Weights of a small transformer language model: MLP 256 SwiGLU, 2.59M parameters.
Each number is 128 + 24 x the weight over its row's rms, rounded and kept within 0 to 255. Layers, rows and columns count from 0. The size above them is the row's rms in percent of the matrix's.

# layer 11 MLP gate, 256x128, rms 0.309, rows 30-47, columns 0-127
size [ 99 106  93  94 106  99 105 106  94  92  96  88 102  88 105  99  89  94]
[[118 167  80 116  89 133 105 124 127 132  81 140 116 147 109 111  84 139 161 154 171 101 127 143  88 145 114 120 156 107 130 104  98 135 110 130 111 116 116 126 105 156 137 165 127 129 121 159 105 157 141 158 127 118 113 103 153 155 114  93 196 147 106 152  87 126 140 124 169  64 123 137 145 143 127 119 145 120 142 129 124 138 135 140 111  92 158 137  75  95 115 127 160 143 115 124 136 158 111 140 123 110 148 167 195  96 122 170 107 100 126 113 138 142 134 113 149 139 107 159 129 113 128 123 100 140 160 157]
 [ 95 125 108 146 161 111 119 115 147 153 106 133 152 140 115 142 143  85 151 162 101 117 176 134 133 164 169 118 143  93 155  87 129 108 134 116 151  96  98 160 164 135  90 121 186 132 119 135 149 130 114 122 133 136 122 127 136 150 136 148 100 109 110 102 108 139 100 101 120  78 136 112  76 109 145 109 191 112 122 128 144 120  92 131  83 120  83 160 108 124 152 145 127 147 109 129 103 150 131 139 138 115 144 126 118 118 153 148 130  66 141  93 141 131 124 191 115 147 139 161 143 125 100  95 108 111 111 154]
 [144 155 104 168 159 128 136 125 139 118 158 117 139 123 103 124 126 110 160 122 102 144 119 157 158 129 102 120 133 148 117 132 157  68 151 121 104 146 149 138 147  99 182 154 148 107 173 170 170 110 131 104 129 140 127 112  96 153 106 119 153 166 123 147 105 142 121 130 133 122  97  99  80 107 104 136 134 119 107 123 119  69 101 135  94 167 126 149 132 131 113 172 131 143 136 108 170 119 162 127 149 143 101 129 131 173  99 125 113 129 137 148 170 153 105 125 119 141 199 110 145 104 142 156  88 110 137 153]
 [128 135 140 128 164 182 114 126 151 137 142 157 109 141 114 160 111 162 137 131 167 127 157 112 141 142 123 155 132 106 144 143 101 179 140 114 206 134  96 120 165 145 121 154 138 118 124 140  56 135 119 124 102 123 145 151 128 181 102  92 142 103 107 123 161 128 156 100 153 121 152 166 153 118 112 155 103 127 116 133 126 136 110 136  87 116 145 146  98 172 120 117 124 114 102 189 114 137 117 101 147 133 155 105  95 138 107 125 105 133 152 154 111 115 118 143 152 135 163 179 101 109 161 145 112 121 117 112]
 [167 102 143 118 163 160 151 140 128 139 132 142  94 143 135 113  98 184 113 147 147 114 131 146 139  86 134 138 140 113 102 131 142 124 110 130 137 113 104  96 130 174 126 129 144 132 147 135 129 119 141 131  97 133 120 141 149 156 171 102 147 118  80  81  98  98 121 133 164 114 107 142 153 132 128 150 165 101 138  66 114 158 137 111  89 155 125 130 137 153 181 145 138 147 171 127 148 102  90  98 127 137 102  95  92 111 109 121 125  83 115 108 105  77 122 131 126 135 139  85 161 115 124 190 119 118 124 154]
 [ 99 111 125 129 103 185 122 151 134  89 176 133 124 133 131 136 131 110 106  96 159  99 131 141 125 103 105 144 110 108 154 140  75 147 113 122 137 140 127 148 120 141 163 120 138 143 111 127 173 203 164 131 110 142  92 103  98 106 128 161 119 125 152 124  90 115 137 110 131 106 116  81 129 152 123 124 141 160 133 128 121 109 135 169 143 134 123 141 111 128 132  97 148 184 148 125 111 153  74 144 138  85 119 132 169 137 121  85 145 126  93 105 152 103 157 143 122 102 105 156 145 102 143 133  91  78 154 130]
 [106 128 108 126 141 160 116  85 101 211  96 102 129 144 144 168 141 117 104 102 156 154 163  82 117 124 118 132 109 133 142 139 108 104 114 129 136  91 108 166 119 103 118 136 135 150 142  98 146 152 101 155 111 146 108 131 118 121 175 123 104 122 183 140 121  86  84 162 121 173 149 140 140 120 140  99 141 123 124 104 107 131 151 176 135 102 146 142  84 135 122 116 135 150 128 112 137 110 175 125 106 111 133 121 112 101 133 122 108 139 134 122 133 116 116 116 136 126 118 167 110  78 135  95  97  77 170 156]
 [147 121 120 137 149 138 128 164 123 155 144 178 141 140  98 116 149 130  80 106 121 125 130 150 113 133  87 127 115 141 106  95 109 122 132 138 127 138  61 138 123 115 146 151 164 145 127 136 107 155 117 125 177 104 126 102 155 151 114 126 138  67  93  79 112 100 126 137  97 139 108 111 149 109  93  89 166 168 133 146 112 155 170 120 100 123 152 162 129 147 105 125  83 133 111 153 104 109 163 155  91 114 154 124 156 105 116 164 121 119 109 146 140 134 136 171 157 152 185 111 132 138  96 134 136 120 135  98]
 [ 83  84  70 118 178 148 129 147 158 152 110 127 124 128 123 132  99  97 175 147 148 116 110 121 131 121 152 105 133 121  96 112 126 105 140 151 114 117 117 145  94 148 102 126 163 131 112 140 102 123 133 192 143 128  99 117 136  93 151 118 149 156 102  85 131  91 100  92 133  96 181 157 121 155 119 122 133 148 132 128 107 128 160 136  74 139 157 115 168 155  88 118 147 125 126 131 130 172  96  96 133 104 145 139 115 147  94 102 151 159 114 141 106 136 133 152 110 167 109 132 155 115 106 164 150 141 108 136]
 [171 158 129  98 152 104 120 102 126 122 108 178 168 112 108  99 137 130 132 137 114 128 122 128 148 117 129 132 141 109 142 113  81 115 108 148 132 111 126  93 123 111 140 114 153 182 161 159 119 127 152 139 150 145 126  86 136  93 111 152 136 157 152 148 104 125 106 108 125 123  66 113 117 101 149 100 126 115 117 109  92 132 163 109 115 113 152 184 135 117 131 141 147 121 143 172 116 134 137 130  40 127 157 147  73 128 139 113 176 125 101 113 138 104 108 125 127 154 132 155 128 136 158 159 138 165 149  93]
 [135 149 113 132 153 116  82 133 171  94 137 130 148 128 100 135 132  93 141 131 104 134 119 135 181 140 134 110 142 126 116 125 134 103 150 145 137  70 192 107 149 192 122 102 149 167 114  96 116 100 128 130 156 119 143 142 123 136 109 153 149 170 174 131 119 146 153 132 124 137  71 114 167 182 145 137 117 128 123 128 140 105 140 113 157 151 145 148 125 136 132 155 116 115 130 114 126 122 113 148 155 107 128 157 138 105 157 151 102 144 135 142 144 120 114 119  57 159 135 116 143 110  97 115 166 109 190 102]
 [173 139 103 127 114 142 144 159 161 105 120 115 141  72 123 156 145 109 103 172 120  99  93 127 135 140 101 136 100 183 157 119 154 126 118 147 121 148 134 128 145 158 163 122 116 125 106 121 119 106 159 135 131 113  76 132 108 162 148  73 121 159 128 120 170 121 106 127 144 127 171 113 132 133  82 104 121 140 180 146  93 127  98 123 133 143 124  99 148 121 122 121 139 152 140 115 110 122 146 109 152 139 143 153 101 144 129 146 143 141  81 101 124 133 134 124 152 119 147 132 169 142  86  63 184 116 170 145]
 [120 126 115 132 156 148  89 140 142 140 136 143 175 101 120 144 112 111 113 130  90 107 136  95 131 122 145 125 124 113 163 137  93  57 150 105 120 119  75 124 109 161 143 131 107 114 134 138 121 133 153 112 164  76 123 120  91  83 112 101 141 117 126  80 161 179 115 191  68 109 125 107 136 113 140 148 135 121 112 111 151 154  98 115 108 114 100 158 113 131 143 142 107 160 150 120  96 123 140  83 125 148 125 133 152 108 110 108 124 121 134 138  98 108 160 125 179 124  90 141 101 106 132 118  96 103 132 133]
 [122 116 100 139 139 130 149 152 120 129 150 123 138 144 141 128 155 106 117 132 196 115  91 143 154 102 167 133 112 158 109 175 157 172 138 126  94 102 186 104 118 134 108 143 114 157 132 160  99 155 129 125 115 100 181 164 115 114 122 147 160 154 115 136 119 108 113 106 155 138 114 174 159 122 135 142 146 156 134  98 158 133 132 124 125 102 135 128 107 125 133 123 169 103 132 174 136 160 118 132 120 166 147  86  98 127  88 129 159 126 103 148 115  98 115 194 130 140 103 141 132 101 124 114 178 154  96 122]
 [127 161 135 150 123 134 137 138 159 108 122  85  89 134 146 132 168 102 104 126 134 124 130 176  85 124 135 171 121 109 147 100 144 127 115 120 114 148 116 120 109 141 133  87 133 121  92 155 166 104  84 104 149  63 119 109 179 136 146  94 136 142  99 114 151 127 174 100 119 109 130 140 147 140 157 141  90 159 139 122 147 153 118 146 140 184 128 169 121  98  93 107 135 124 120 152  99 113 172  96 122 111 109 167 126 141 131 137  93 156 108 128 111 142 182 149 125 113 127 135 150 118  84  87 126 133 146 118]
 [118 148 108 137 122 170 161 125 134 132 175  89 149 175 128 133 166 149 146 145 104 109 115 134 108 171 156 175 124 137 125 142  88 136 117 145 148 152 137 131 135 148 160  60 138 137 102 118 132 100 152  92 167 105 157 150  91 127 112 131 138 113 129 130 109 123  87 138 180 131 115 125 102 134 110 108 111 119 123 108 133 148 152  68  98 134 124 111 124 119 114 139 106 139 130 184 128 124 137 150  97 170 103 173 142  97 127 111 132 152  89 138 158 170 127 152 132 126 112 164 134 138 161 140 109 109 173 131]
 [112 122 127 140 139 132  83 136 121 138 176 135 101 127 130 127 120 142 104 153 109 118 118 127 124 157 110 126 131 115 125  95 119 159 131 137 102 121 149 141 140 132 166  73 111 118 106 122 124 107 139 106 113 119 133  99  87 101 113 101  70  93  68 130 168 143 132 141 104 135 158 207 129 167 150 111 137 122 113 127  86 147 101 109 144 111 117 163 145 145  99  93 104 112 121 120 169 109 155 172 116 155  90 166 139 131 174 116 134 118 105  89 113 148 134 154 180 132 126 102 125 125 114 162 106 106 114 130]
 [150  84 104  94 129 163 136 113 127 139 146 114 116 140 139 129 116 147 145  77  83 126 109 143 150 133 125 155 120 130 152 117  84 119 101 159 156 137 109 134 149 132 125 184 125 136 131 101 111 130 119 170 122 110 114 111 120 123 119 123 139 131 115 146 132 131 133 182 110 103 125 112 122  87  93 144 162 134 174 121 103 127 156 125 126 116 139 137 104 120 135  82 130  93 105 181 133  84 176 132 148 181  62 138 105 169 122 118 129  96 104 156 150 121 156 138  88 138 110 127 134 167 107 159  95 127 150  93]]
# layer 11 MLP up, 256x128, rms 0.32, rows 30-47, columns 0-127
size [ 92 108  96  97  97  95 106 106 102  86  99  92  92  98 108  99  94  96]
[[116 137  75  96 103  96 132 121  56 131 123  89 159 181 139 125  99 132 167 136 183 119  97 122 135 165 114 153 155 109 144 131 159 151 129 145 101 107 106 122  77 151 106 137 120 109 109 166 121 127 151 133 106 156 103 126 113 115 148 101 135 133 108 165 139 119 129 134 123 135 165 119 102 127 106 140 139 141 151 162 125 130 153 132  97 125 124 143 132  99 119 133 127 109  96 169 150  76 134 153  91 104 108 132 139 140 125 158 158 113 136 151  78 136 146 141 119 172 147 140 102  96 108  94 107 142  80 125]
 [ 92 128 133 163 154  66 140 146 142 167 158 192 111 127 132 147 150 115 128 131 109 101 146  89  98  83 142  98 123 117 132 156 135 162 131 115 149 134 102 129 107 103 122 161 138 124 148 190 134 135 103  92 113 146  99 113 108 118 137 123 130 106 177 136 150 114 144  99 137 125 137 129  71 115  56 119 122 123 108 117 131 106 116 120 134 131 143 108 144 117 112  69 126 177 133 102 123  95 127 129 102 105 106 119 159 119 168 137 123 103 117 164 122 115 105 127 139 118 143 160 115 131 118 179 121  91 127 134]
 [121 113 137 162 101 107 116 127 117 141 120 114 125 112 125 165 130 103 134 154 134 157 103 144 184 132 122 114 116 124 201 187 121 135  95 115 100 112 117 177 109 117 145 143 110 114 122 153 160 131 162  87 124  70 155 105 178 145 109 185 176 122 168 124 161 164 132 162 117 141 112 117 110 125 109 117 108 117  77 150 132 114 153 119 127 171 111 124 162 148 127 139 116 135 158 113 109 119 106 122 123 135  81 151 139 129 134 146 163 132 135 110 152 109  76 107 148 117 109 129 129 136 104 124 148 101 120 122]
 [ 97 115 130 143 115 116 122 196 147 125 165 107 148 129 117 130 144  95 116 102 138 171  81 177 182 171 128 137  93 138 124 122 146  87 128 113 120  92 139 145 130  99 139 149 150 148 108 131  90 152  99 106 121  93 119 154 110 105  99 110 129 129 122 112 117 125 126 151 157 105 102 135 146 109 133 150  99 123 139  77 146 136 112  90  88 116 131 106 105 160 119 110 145 121 117 140 112 132 160 127 115 116 148 119  99 121  89 142 132 184 158  98  94 132  73 119 115 133 160 162  98 110 131 164 139 126  95  98]
 [134 135  93 124 106 109 134 128 142 121 117 170 154 152 101 139  99 104 116 160 126 113 138 147 102 119 122 148 129 110 168 109 107 128 150 113 139 115 115 167 121 171 148  92 142 136 149 143 139 106 103 129 100 137  87 114  88  95 134 115 151  89 148 129 147 165 109 180 151  98 150 180 117 161 161 126  84 148 177 140 110 149 179 159 124 112 102 129 136 102 130 113 163  98  86 149 160  98 153 163  79 109 139 148 135 131 122 131 114 162  93 121 133 128 155 121 148  94 146 126 159 145 156  88 131 123 119 115]
 [101 102 127 151 154 138 147 155 139  86 109 153 131 108 100 156 123 111 123 121 158 136 129  71 102 192 118 150 157  93 140 110 137 126 139 153 143 116  98 110 125 142 127 166 116  46 137 143 104 101  97 105 135 132 109 173 114 182 130 115 118 141 103 106 117 133 156 136 123 170 135 142 127 170 154 149 127 102 163  97 104 129 117 111 115 112 111 132 107 147 135  97 165 173 143 154 129 120 105 130 154 159 120 110 116 151 135  88 128 143 139 119 152 162 101 130  92 162 139  91 173 119 149 112 112 121 136 122]
 [126 121 140 139 128 126 108 141  66  99 136 120 111 119  90 148 102 123 147 148 137 133 147 106 117 145 129 129  73 109 167 119 103 128 108  76 153 147 150 123 115 163 136 147 147 106 150 153 162 120 150 140 157 115 139 162 112 136 103 132 108 150 111 116 122 107  82  99 116 148 131 173 132 176 114 125 182  69 149 130 162 113 108 123 109 135 137  88 105 134 128 156 159 101 148 132 111 168 141 130 130 120 130 155 160 173 156 102 126  85 106 125  96 108 131 145 129 130 171 103 145 154  85 130 107 105 166 101]
 [ 79 114 135  96  72  79 145  88 107 111 114 118 120 126 106 136 126 128 149 174  91 108 149 117 116 130 157 135 123 122 134 129 171 109 149 133 131  94 132 122 118 172 102 154 135  84 132 138 131 150 102 121 110 107 123 164 151 139 139 102 154 104 104  88 112 151  79 135 105 147 100 100 126 135 148 111 113 104  74  72 103 102 123  99 147 134 110 131 120 145 126 131 169 145  98 129  79 146 198 161 128  90 116 138 119 111 146 107 109 127 128 137 119 154 107 158 148 119  91 138 131 152 136 148 108 110 124 116]
 [133  98  87 162 164 145 136 141 154 198 124 124  98 135 125 118 147 177 145 136 117  72 105  89 122 157 144 143 115 167 138 108 120 150 135 153 104 101  69 145  85 155 161 144 156  92 148 182 120 127 126 147 137  95 154 137 127  90 127 124 140 143 161 138 124 103 126 129 109 127 144 122 163 156 162 134 145 147 165 120 118 116 154 115 134 110 124 119 139 128 140 116 127  96 145 132  97 120 124 123 162 107 142 105 151 143 126 119 121 191 120 102 144 183 125 121 101  87 154 110 140 144 124  91 127 144 156 115]
 [139 114  95 114 132 102 159  79 141 124 181 170 125 131 116 151 103  96 135 106 113 117  88 153 122 106 123  98 118 155 136 124 142 136 172  94  63 111 131 140 143 154 144 120 152  92 124 119 139 121 102 105 112 133 100 136 146  99  74 131 148 130 134 120 123 158 129 120  90  95 122 120 112 140 140 158 121 111 134 117 154 120 151  99 144 146 149 136 120 175 129 121 151 115 161 130 128 149 106 151 172 175 134 116 114  96 150 142 114 163 156 123 149 136 173 120  94  91 128  85  57 100 113 141 137 136 107 148]
 [123 134  82 173 116 128 101 118 130 105 132 151 170 120 139 158 122 101 165 134 110 140 122 199 129 173  83 147 103 123 152 132 125 135 104 177  95 140 155 115 163 138  89 121 127 120 132 119 117 116 110 136 140 115 125 121 139 111 101 119 105 113 114 133 136 172 143 124 133 104 156 106 155 119 110 110 126 122 128 149 119  86  87  82 110 119 143 135 124 137 145 116 126 123 141 139 148 164 113 172 154  87 110 161 109  96 153 170  83 143  81  80 164 160 144 120 124 134 108  91 152 122 109 142 115 151 142 169]
 [162 125 143 128 103 106 143  86 157 134  84 159 146 144 122 155 143  89 128 128 140 112 102 160 123 184 134  98 137 140 115  96 149  92 124 132  86 110 123 120 119 111 120  95 112 142  97 116  99 118 134 132 108  92 144 112 101 178  99 148 131  96 129 121 186 128 122  95 122 127 149 141 115 142 119 109 127 152 123 106 136 117 131 133  76  96 151 110 190 132 123 145  99 156 142 126 126 157 109 127  71 148 133 141 102  99 114 171 117 142 143 112 197 118  95 144 118 124 133 132 110 168  81 147 115 138 148 125]
 [118 129 125 145 155 137 126 152 109 127 102 126 136 183 126 128 165 135 144 125 136 138 118 117 127 118 118 110 182 132 148 149 126 105 111 100  76 140 125 129 139 115 127 116 109  93 161 107  92 142 117 101 147 113 104 108 140 136 118 145 103 126  89 122 119 177 130 117 139 111  87 130  81 128 126 102  80 139 126 112  52  98 156 145 139 131 116 169 128 103 141 164 164  98 165 105 116  97 129 123  93  94 150 131 128 127 173 167 136  77  91 165 107 143 143 100 111 136 143 118 153 118  97  89 102 157 146 128]
 [155  97 130 129 102 158 128 175  83 145 135 139 154  89 121 109 109 125 104 135 170 128 103 132 183 147 142 116 108 134 145 129 132 115 119 141 136 172 156  95  80 122 129 138 152 143  93 124 125 125 153 124 126  91 181 145 115 169 158 116 150 143 128 106 176 119 133 102 132 132  78 164  97 130 135 112 190 117 167 147 129 140 132 126 193 125 151 118 121 103 129 158 112 126 129 129 149 125 137 164 122 148 161 102 147 150 135 144 108 118 127 102 122 148 112 183 183 129  99 110 133 106 135 143 136 148 146 148]
 [140 150 126 131 152 123 122 122  86 121 122 156 152 148 162 128 119 119 156 110  99 166  79 149 138 182 124  92 183 168 118 119  83  75 133 120 100 137 110 148 132 113 116 137 103 125 157 111 125  95 103 101 105 147 132 145 112 119 142 125 115 119 134 168  88 125 108 128 111  97 127  72  93  83 108 123 131  82 117 128 113 154 124  83 118 133 143  89 101 101 141 137 134 123 167 115 147 144 170 178 156 123 112 146 134 133 118 162 176 109 145 144 129 108 124 124 141 126 151 151 137 139 165 149 164 158 122 115]
 [ 80  98 127 127 164 117 123 124 132 103 134 111 141  63 122 169  73 122  93 138 140 172 129 179 134 124  82  84 143 134 184 150 140 129 117 103 147 109 156 121 146 111 125 127 152  85 114 116  81  96 116 111 137  94 106 148 132  82 124 128 158 167  87  83 160 151 136 134 124 133 128 127 129 139 159 133 117  71 137 115 113 133 156 136 114 126  98 141 113 144 138 125 106 131 112  99 158  91  92 141 117 105 147 119 118 141 100 122 112 160 151 110 103 175 134 148 124 119 118 102 163 125 118 138 120 131 113 136]
 [122 119 137 104 139 110  75 142 110 150 121  87 149 139 142 140 122 134 168  95 119 114 146 169 147 124 123 134 178 148 137 116 168 116  94 116 113 181 178  62 120 131  95 106 157 118 139 139 155 150 120 139  97 131 112 148 137  94 143 124 120 136 107 110  95  97 150 115 136 102 128 103 126 152 124 118  92 101 173 132 113 108 132  76 155 115 116 107 109 141 105 110 149 111 124 136 136  99 135 151 114 174 100  97 114 112 132 120 147 136 152 129  75 108 115 126 149 145 146  83  98 155 157  80 156 160 124 102]
 [100  90 155 142 127 145 106 133 132 128 106 104  84 138  97 139 136 118 116  89 117 107 108 115 177 106 127 133 140 135 163 128 101 155 131 141 130 116 151 132 116 114 143 169  64 108 127 104 131 163  92 162 118  92 153 113 100 108 121 172 120 116 118 167 158 102 148 121 126 125 135  92 112 144  95 153 119 164 133 107 124  77  86 126 101 112 162 110  88 143 143  91 124 105 160 142 162 122 190 126 109 124 120 188 115 134 161 110 115 137 115 138 123 144 137 104 125 129 132 143 118 162 158 160  87 133 154 111]]
# layer 11 MLP down (transposed), 256x128, rms 0.315, rows 30-47, columns 0-127
size [ 96 104  97  99 109  98 105 102 104  95  90  91  99  93 105 105  96 100]
[[158 164 125 120 196 145 104 167 139 130 136 109  84  82 118 113 122 118 115 120  63 130 140 116 138 124 127 130 119 143 132 134 132 170 115 168 142 108  97 149 102 141 132 141 169  78 138 139 130 155 119  99  96 123 111  86  93 148 119 160 163 124 126 153  90 104 107 131 125  94 102 100  96 189 131 123 126 116 125 110 136 108 164 101 136 124 106 151 123 128 109  99 121 131 135 128 124 101 106 139 160 157 158 134 133 143  83 152 158 102 132  94 123 141 106 117 137 133 108 133 188 122 187 114 141 112 134 117]
 [126  93 129 104 132 186 146 128  95 125 158 146 116 136 154 112 141 146 120  99 122 123 120 116 177 101 128 165 168 139 151 145  94 131 110 110  67 117  95 147 135 107 118 158 172 109 103 150 143 124 155 158 132 136 125 165 114  91  97 112 180 134 114 117 116  65 164 142 144 112 139 133 124 146 132 151 127 129  84 104 129 103 121 126 114 161 143 100 124 139 129 122 152  91 108 145 168 114 111 102 100 114 128 191 101 113 101 133  99 134 155 140 110 103 131 137 138 101 164 145  93 126 128 134 135 161 139  82]
 [127 123  76 139 114 127 129 144 159 120 104 139 163 112  87 168 105 125 121 128 173 137 159 141 143 136 113 118 146 141 121 148  79 137  91 146 145 136 112 161 137 118 140 136 133 165 123 222 142 119 136 164 138 112 118 124 140 141 155 152  92  98 132 150 135 177 105 138 189 118 113  44 151 138 119 122 138 119 117 111 107 102 150 100 111 150 110 139 126 136 119 104 126  94 108 158 149 117 141 115 125 121 139 164 130 149 127 137 108 120 145 153 122 127 152 126 154 112 169 136 111 119 137 141 173 176 126  94]
 [ 96 186  86 141 109 105 162 129 135 132 124 123 139 139 120 123 166 155 134 116 124 173 128 122 168 171 140  91 123 118 128 124 187 143  89 142  99 127 130 150 176 121 110 139 155 107 162 136 165 123 138  75 123 152 109 116 115 143 130  88 152 153 142 115 138 120 146 132 175 141 118 134 160 132 135  90 148 143 139 130 114  82 117 151 125 128 108 160  98  80  66 132 167 149 109 126 121 101  98 123 177 152 154 109  97 118 152 130 151  83 117 147 144 108 149 125 127 148 142 110 115 136  98 142 120 152 138 127]
 [137 119 110 124 146 106 140 114 148 129 112 130 112 130 142 140  97 140 130 159 134 113  69 150 142 106 133 111 153 150 120 191 118 110 115  96 140 120 165 114 101 161  96 140 142 146 119 204 156 114 112 132 103  90 134 159 164 170 135 120 133 122 159 153 115 102 146 111 148 124 154 118 115 117 148 149 161  90 119 101 113 136  59 102  96 126 155 116 121 138 142 151 163 185 170 156 102  98 114  97 120 152 120  88 145 102 117 137 157  93 139  98 108 132 144 132 110 131 157 125 141 100 108 149 150 130 145 142]
 [140 126  84 170 127 110 103 117  91  81 101 105 114 111 146 101 172 112 166 110 131  97 158 139 143 100 136 136 104 140 138 167 129  76 143 124 123 120 146 149 119 130 138 120 152  93 121 121 140 165  98 122 106  86 120 156 119 137 114 160 146  83  93 126  85  99 161 136 104 148 121 138 120 126 154 149 161 150 170  98 149 147 128 160  80 144 105 111 100 118 158 134 153  99 116 150 120 143 151  76 134 158 120 164 115 133 117 134 142 124 107 150 114 130 170 139  93 118 151 182 102 116 140  94 124 155 128 137]
 [ 87 108 125 163 148 122 135 135 119 109 109 115 105 153  95 144 107 128 113 112 115  94 138  73 144 142 133 134 140  80  97 151 171 154 114 169 125 119 140 152 126 114 123 134 110 152 157 115 124 102 139  93  97 128 145 119 114 165 173 146 160 162 126 140 115 125 173 132 119 153 149  88 167 160 148 101 142 145  74 122  98 121 159 110  86 165 148 123 124 135 145 106 135 134 141 108 126 112 134 135 109 117 125 134 116 106 163 163 122 156 124  98 147 185 140 162 129 143 138 140 143  98  93 183 177 106 102 145]
 [131 137 128 135 123 126 148 160 127 122 102 106 133 124 118 136 145 146 124 133 116 121 110  99 140 170 104 147 106 171 147 107  99 131  65 116 113 115 194 134 138 155 120 154 101 121 107 105 136 117 164 111 135 114 152 125 134  83 150 135 131 146  90 112 116 170 147  89 157 131 138 119 114 117 135 126 111 135 112 118 192 131 130 102 160 156  99 182 152 116 114 110 116 139 133 123 122  81 103 106 151 161  90 132 150 164  82  98 154 145 164 115 160 127 162 130 114 129  86 112  89  95 121 174 144 156 150 107]
 [140  95 135 103 133 129 141 137 107 151 153 117  91 111 142 134 115 123 139 125  94 124 144 123 164 131 177 156 126 132 125 158 107 115 118 102 108 167 118 192 140  66 122 144 119 113  67 128 162 138 120 134 106 133 139 132 162 168 156 155 134 114 131 138 116 152  99  86 147 130 144 104 116 140 123 144 135 108 139 180 146 134 113 114 158  95 127 142 141 178 108 115 108 137 146  86 130 129 144  99 134 106 161  69  97 105  96 135 156 133 172 149 102 123 159 162 117 156 130 130 142 132 152 138 120 180 119  84]
 [115 129 132 169 154 142 148 150 166 111 121 146 148 147 150 132 133 142 139  97 135 100  97 110 158 126 141 174 116 104  96 122 180 138 129 118 150 129  81 134 108 101 160 122 169  97 120 121 121 117 133 124 135 119  59 136 117 172 129 140 171 142 107 140 141 146  93 112 115 134 129 140 147 128 131 120 155 114  94 105 144 131 124 120 106 109 105 101 138 124 117 133 144 139 122 122 105 107 104 105 109 119 122 164  85 100 157  96 108 106 108 114 112 157  99  95 125 104 147 170 142 124 171 108 129  26 124 158]
 [150 116 107 154 115 136 113 148 138 151 134 119  67 116 141 130 117  78 108 149 124  88 201 117 145 124 139 118 125 155 127 178 133 133 150  95 132 134 110 124 108  99 142 126 148 141  63 108 119  90 123 104 117 141 131 136  96 171 107 134 144 117 139 162 141 115 112  88 146 112 143 100 132 151 103 170 118  92  94 115  99 112 154 119 116  93 104  95 156 123 121 121 121 126 113  85 138 153  86 147 125 151 134 128 121 113  77 164 144 116 135 133 120 115 138 183 142 115 116 121 112 131 110 200 142 106 125 144]
 [143 147  91 100 126 119 171 165 142 130 144 152 108 103 141 146 122 143 144 141 150 106 170 143 136 174 147 108 120 147 122 129 118 146 181 137  89 120  75 157 183 135  66 146 102 181 166 167 135 152 103 120 106 150 106 136  86 109 138 176 115 115 119 130 150 109 121 140 119 135 121 135 103 109 125 146 125 148 158 127 138  99 132 115 105 141 140 160 144 115  96  82 174 145 146 107 106 144 117 135 108 136  99 106 147 118 142 131 101 104 103 152 134 134 132 104 161 120 144 169 130 170 114 174 113 122 145 133]
 [177  86 102 110 124 137 135 170 155 132  88 144 136  94 123 125 145 146 139 106 100 126  97 133  95 106 155 162  95 159 129  89 141 103  87 143 105 140  99 112 156 139 139 165 123 135 142 108 109 117 128 139 123 115 127 147 135 130 146  97 105 103  92 136 155 140 125 141 119 136 215 121 128 138 111 164 155 118 117 117 167 113 130 145 102  83 108 110 142 104 147 156 166 126 130 121 142 112 133 114 102 107  98  99 197 118 142 146 121 123 129 136 106 137 110 133 131 152  74 101 119 149 105 128  98 165 112 172]
 [138 119 134  79 151 112 114  97 144 108  81 106 157  88 147 146 143 124 142 140 116 124 121 133  55 101 121 152 139  96  97 157 116 134 154 125  87 108 138 138 136 129 160 129 125  97  90 102 123 128 120 123 149  77 125 110  62 130 127 142 158 119 146 148 156 157 155 163 155 136 180 137  98 160 126 168 117 144 133 105 177 125 146 114 151 138 103 112 111 144 115  98 152 140  98  99 148 166 135 140 155 134 124 136 114 108 137 157 104  74 141 159 114 141 142 106 147 121 132 103  88 136 148 107 136 123 105 149]
 [117 152 143 154 171 104 167 182 139 149 131 123 109 177 146 109  96 135 135 171 130 147 136 115 107 144 120  97 122 109 127 158 134 108 147 164 124 126 112 148 132 109 134 108 147 156  91  88 147 140 119 130 111  60 150 138  85 125 131 121 133 156  90 101 124 155 116  93 139 119  97 127 120 145 170 133 134  87 115 174  82 146 148 132 125 127 152 144 109  93 121 130 153  80 104 138 128 121 140 123 119 186 117 116 128 133 121 100 125 135 163 137 184 128 116 135 137 159 137  86  97 123 163 167 130 154 100 128]
 [143 157 177 136 116 115 113 122 116 133 134  95 132 131 158 103 130 151 127  85 156 138 133 132 102 124 119 142 112 162 110 138  99  98 119 166 140 144 153 122  82 143 108 126 148 123 147 118 168 191  94 132 151 119  96 153 129 151  79 166 129 117 116 146 137 110  88 127  95 139 126  92 132 106  50 132  88 117 127 128 167 160 127 156 131 135 114 133 145 119 123 176 114 104 120 101 123 144 116 152 118  98 135 130 136 141 144 101 116  76 108 139 134 128 173 130 126 158 142 106 169 111  85 120 145 169  87 128]
 [ 99 121 135 135 102 168 147 134 132 122 113 160 175 136 131 138 109 102 116 114 132 132 118 110 115 129 131 132 153 111 119 138 150 197  74  90 116 107 154 182 116 153 101 128 122 141 125  98 117  98 102 161 181 100 128 140 165 140  88 108 137 125 136 137 143 157  98 134 102 150 116 122 131  89 115 127 126 114 113 126 177 143 108 109 104 147 107 157 128  97 147 111  99  95 151 130  92 141 105 138 133 145 117  81 107 122 128 137 128 120 164 130 120 155  97 103  82  64 169 145 130 125  87 143 150 139 143 164]
 [129 113 117 119 104 124 163 142 133 141 138 155 128  88 114 116 120 119 156 129 104 121 131 163 111 120 156 153 126 167 145  89 121 128 144  99 118 121 145 129 170  82 131  83 108 140 118  77 101 111 161  91 116 163  72 187 116 129 146 144 130 111 117 105 141 108 167 140 135 140 147  74 131 137 105 106 110 147  99 156 119 105 118 176 145 131 147 105 140  86 100 101 114 103 110 128 141 103 126  96 134 136  91 100 153  86 134 119 133 110 134 134 155 144 172 119  77 139 145  88 145 133  96 139  82 148 117 132]]